Each number is 128 + 24 x the weight over its row's rms, rounded and kept within 0 to 255. Layers, rows and columns count from 0. Numbers have three digits each. The size before them is the row's rms in percent of the matrix's.

# layer 8 MLP up, 1536x192, rms 0.231, rows 922-950, columns 48-95
100:190107137160152132161112092108104171157082115132115132150145104141144152118085113150138113149154087157126150119124092199176122126143114125144138
098:118102103122135112106143112122097127109128158112096146158103115143100132115148123124158119130131122121100098124105103114167183120181136155114080
102:131151138132090120150066088138146134130150156138108150129102130083113160124142155118147128177110135145120122160157129120141132118108207143132105
100:144147150104140115134134113088137111108098175116121150096138102166103118147137125169152083083128161123112164098096153114152144127126132140097155
097:158160131142118143137092106145092136122134143115132124169173135132142136129134130144150096103160127090118167102139083117167097157158115107139094
101:097172158139137149162092089122108127165170171103160138130141125092102155166132138122135139122127121131145112141114096096123134117145117164108145
108:120109117131115164116135115150123123149110136134115125166165138137171139174142097159117125125143111143114121152098108145102148144074128138142116
099:138090108118111129143121113181176116127101108147088100092109113115140140143116125103117109116170147110121136107145083124112115074137125100135154
103:147107143129170159151104132143120129123152137157113097131122141120154160134115105092120172148099131144134147141111148094122140154194155112124157
107:137087115120105146148114182154101145127095111124125160144127143138085154117121128143120119094080168089112144152081083132095111113098116115149170
104:112135116124143127117140132130104141142143153151112105171151164105126134132115127127151082137147118119129097162140092128107129113139114089159128
095:146131136103111113138149109151174121131114084144130098111146122144136169157103143171130099133116163118116094139133132098182159096127158129099156
102:102132153134138156133101166171149151173115143130097116152104138138116149144139101129125166143112131125128125147142139142166114141096090132135114
106:152118128143113137113111118150128119155121108124131110105130150147093145079147159135160177129126156125129114099151143125154173121110178158121140
099:123136099119117135084144150110090155115130154179111121159137120141124103145101121115137081125132147150111084111098092164106112118092116136114135
101:171142135167128129120152080141147163112093112110149123108109148137111152107141066168174112109142098127132134071092093140137108116156106132125136
104:162137132116200122129140107092152127135136094154131087191139134183148116135129166112120112116127136115104131131119137111141146106097128121059107
103:133142107139154105119171148151082122163116092108144111123102132102173175105105161124178075094161104144102062154093113160125121129105137128174121
099:126123142117120061104101151165153117118149146142111077109125118096180154163115123111127123155113104125134157117131136104097118072168151128145114
109:143118185113115165138117168102144168124156137143141154119133098096149127121126106104147133133090086060125148128128121143081135113107129105126122
104:130126133158136129134118144100129143105174121102086124138168140114139158131171099155120142126153135156103132116134119119093108130140121113130081
102:145121122194127107158125144098143106146121094106165142130165136134172109109144196135089146097153136117125128129159131120107110175161120102130137
097:158119118112139170166129118105151076160155168181138145114094135155095138115106161084115094131113152128177108161102135167150140117131145150139129
100:128141153126140098172132126143089100151144145138119160178058124140111136080085156154152107155192132128138119125106126146121145102133169140118174
102:082097144115098106138074106131103142139148142134092119107119133142138128141126117112144110134108153177158133158088149095109115152110165162134093
107:150120131135141114103171076127142105131142158089126118130125129138110146155117156162137159118103168140088102132123093149135122155144165144106127
101:090151126139120122140115145122164148128138121166108130114106100100095136109130098129118157096116126098152148140134107134148163115067105130113125
095:128082140144120131106143122100138124087157092096152140130144138139159164156110139121122098089135115101198118132131127123160117127117116123088197
100:154126151176154148184110114083089134127135145089110109112132120127136106139119143134156167148201177131119147088105121099085173204107095127152136
# layer 8 MLP down (transposed), 1536x192, rms 0.231, rows 922-949, columns 48-95
107:096131094112139114187117163127116113102137139149140120111158115137090143119169152131138081186120141101155079154153097114119173126178110094149143
103:109134128121122144137101089125098116138101115139119088140139115097132131149155102134106115139122092104109164129143088122136152159099161078147139
093:143127149136160120161182185105149112124151095159108133116143117145098096123108097132137134102134118131106154109094157139106120126125112061097134
094:143120128121105133134120101166086140156147061126117144164102156124200162128130134057116161143117098154131113090130143103097126118132122099160092
095:110139075125086132146141108186173120122140129103135136147137143126137177133116150159139157123115095189121153140119155118120114137139115141125139
104:110128109103119150110135116104100114132169159099141172111120141124126108113145112154157152109150194131105095150119153148141149135110075120120148
091:156140134162153109132115174141123141140153100115160133139121091118117143129103143135180135141147094098126101145133142136123113111139188130154133
105:132141158087139091094120169144181116124117123164089083151119140149106124096134174085107133218111181116135139113117142148145119158157138080104138
093:109151112118116131134142104155171109157095134085106168115169183128104099119138118123179091099094095121113133116112165143105140151110123143135093
111:120152101111095135128151118109154139134160099177148217152175132112139125109122144144125084120096102162111100119157144142134147163125107147125108
110:127132126164136153121113094164152103129114131123122116152097125148127097146102114114104136141154129096128065169112087163180144120116097130132126
092:100080133170153138093106151133097151119124136144105154118072128117139075124104106142032103142132105150151123078126095128130141117150089145147115
089:154125091119134106129139142092119115112121148128131157112166143128109136112114115166129068121196120121145086122121152141130113115130124114108156
103:114141148106148086116145138136107106154137102133077088136133133140087173124168124144133148143146158156142123124145138143140120101068174174102150
101:099106084107141136119143131104127105106156151115135113130096170089131137138155089124106103137093122154100105113113125186126141135124139112155157
098:149101115108149112168093142143142096128147134114128120140140149159137066123081131119133130151082143156138161128133128120133122172096141096092089
100:153102137115105172133124109134128101105143149109093186103089179157150130134115152165090103150112120126135123140118152115120134125113133137150136
105:142121116121109123125141114092148147129069132165111138121098135170105119187087164121163126113146078121116126182118127105132098170160149118123140
094:143102141136168167150136122129148145091126127133132171135148126135156140078165099127172133140099118149132102136142118180138113134078130133120142
109:109116137101158125136152162117132107152112109092123139123106115134118139154122101126111091116090145142142128155175147120125160125135062107172120
106:123119145151123138107121181109129055144136106118098158135105172149093155126115174152130161106151144140106144148134153113155132100132119090082107
094:115115052092134101148126149118137138082124135099153138132147167059133151129129118146201127075109158150134161101125113118146125071128138149144129
110:137173131146098109152121147109154103159148189114118095119127146179129145084137140103160147075134136109145114161104125129131108090093115146146092
096:166092127149128163123122112078137129138067106104133088117131111125136135143149088108178121112123146107112144102168130129122122128163116128085111
105:132118123124150129110151111117065135137125119132098148108161132158153130117108107098155141108120150132119165130130096113164119161120185113045124
092:141186127128110151144132169083123118090124125152137158116127114113121128118140145173162093129127120127124119108149185112123131100133139108164108
104:082104113091112106132107165182117121099100128124155132142118134136126142138136114129151116156121148174142174123120133129119147086131142092103084
095:114100149122146134135091124164133132099171137123101155138149136129101114113162116102119144132102114114107120092144080172128195126103117128174125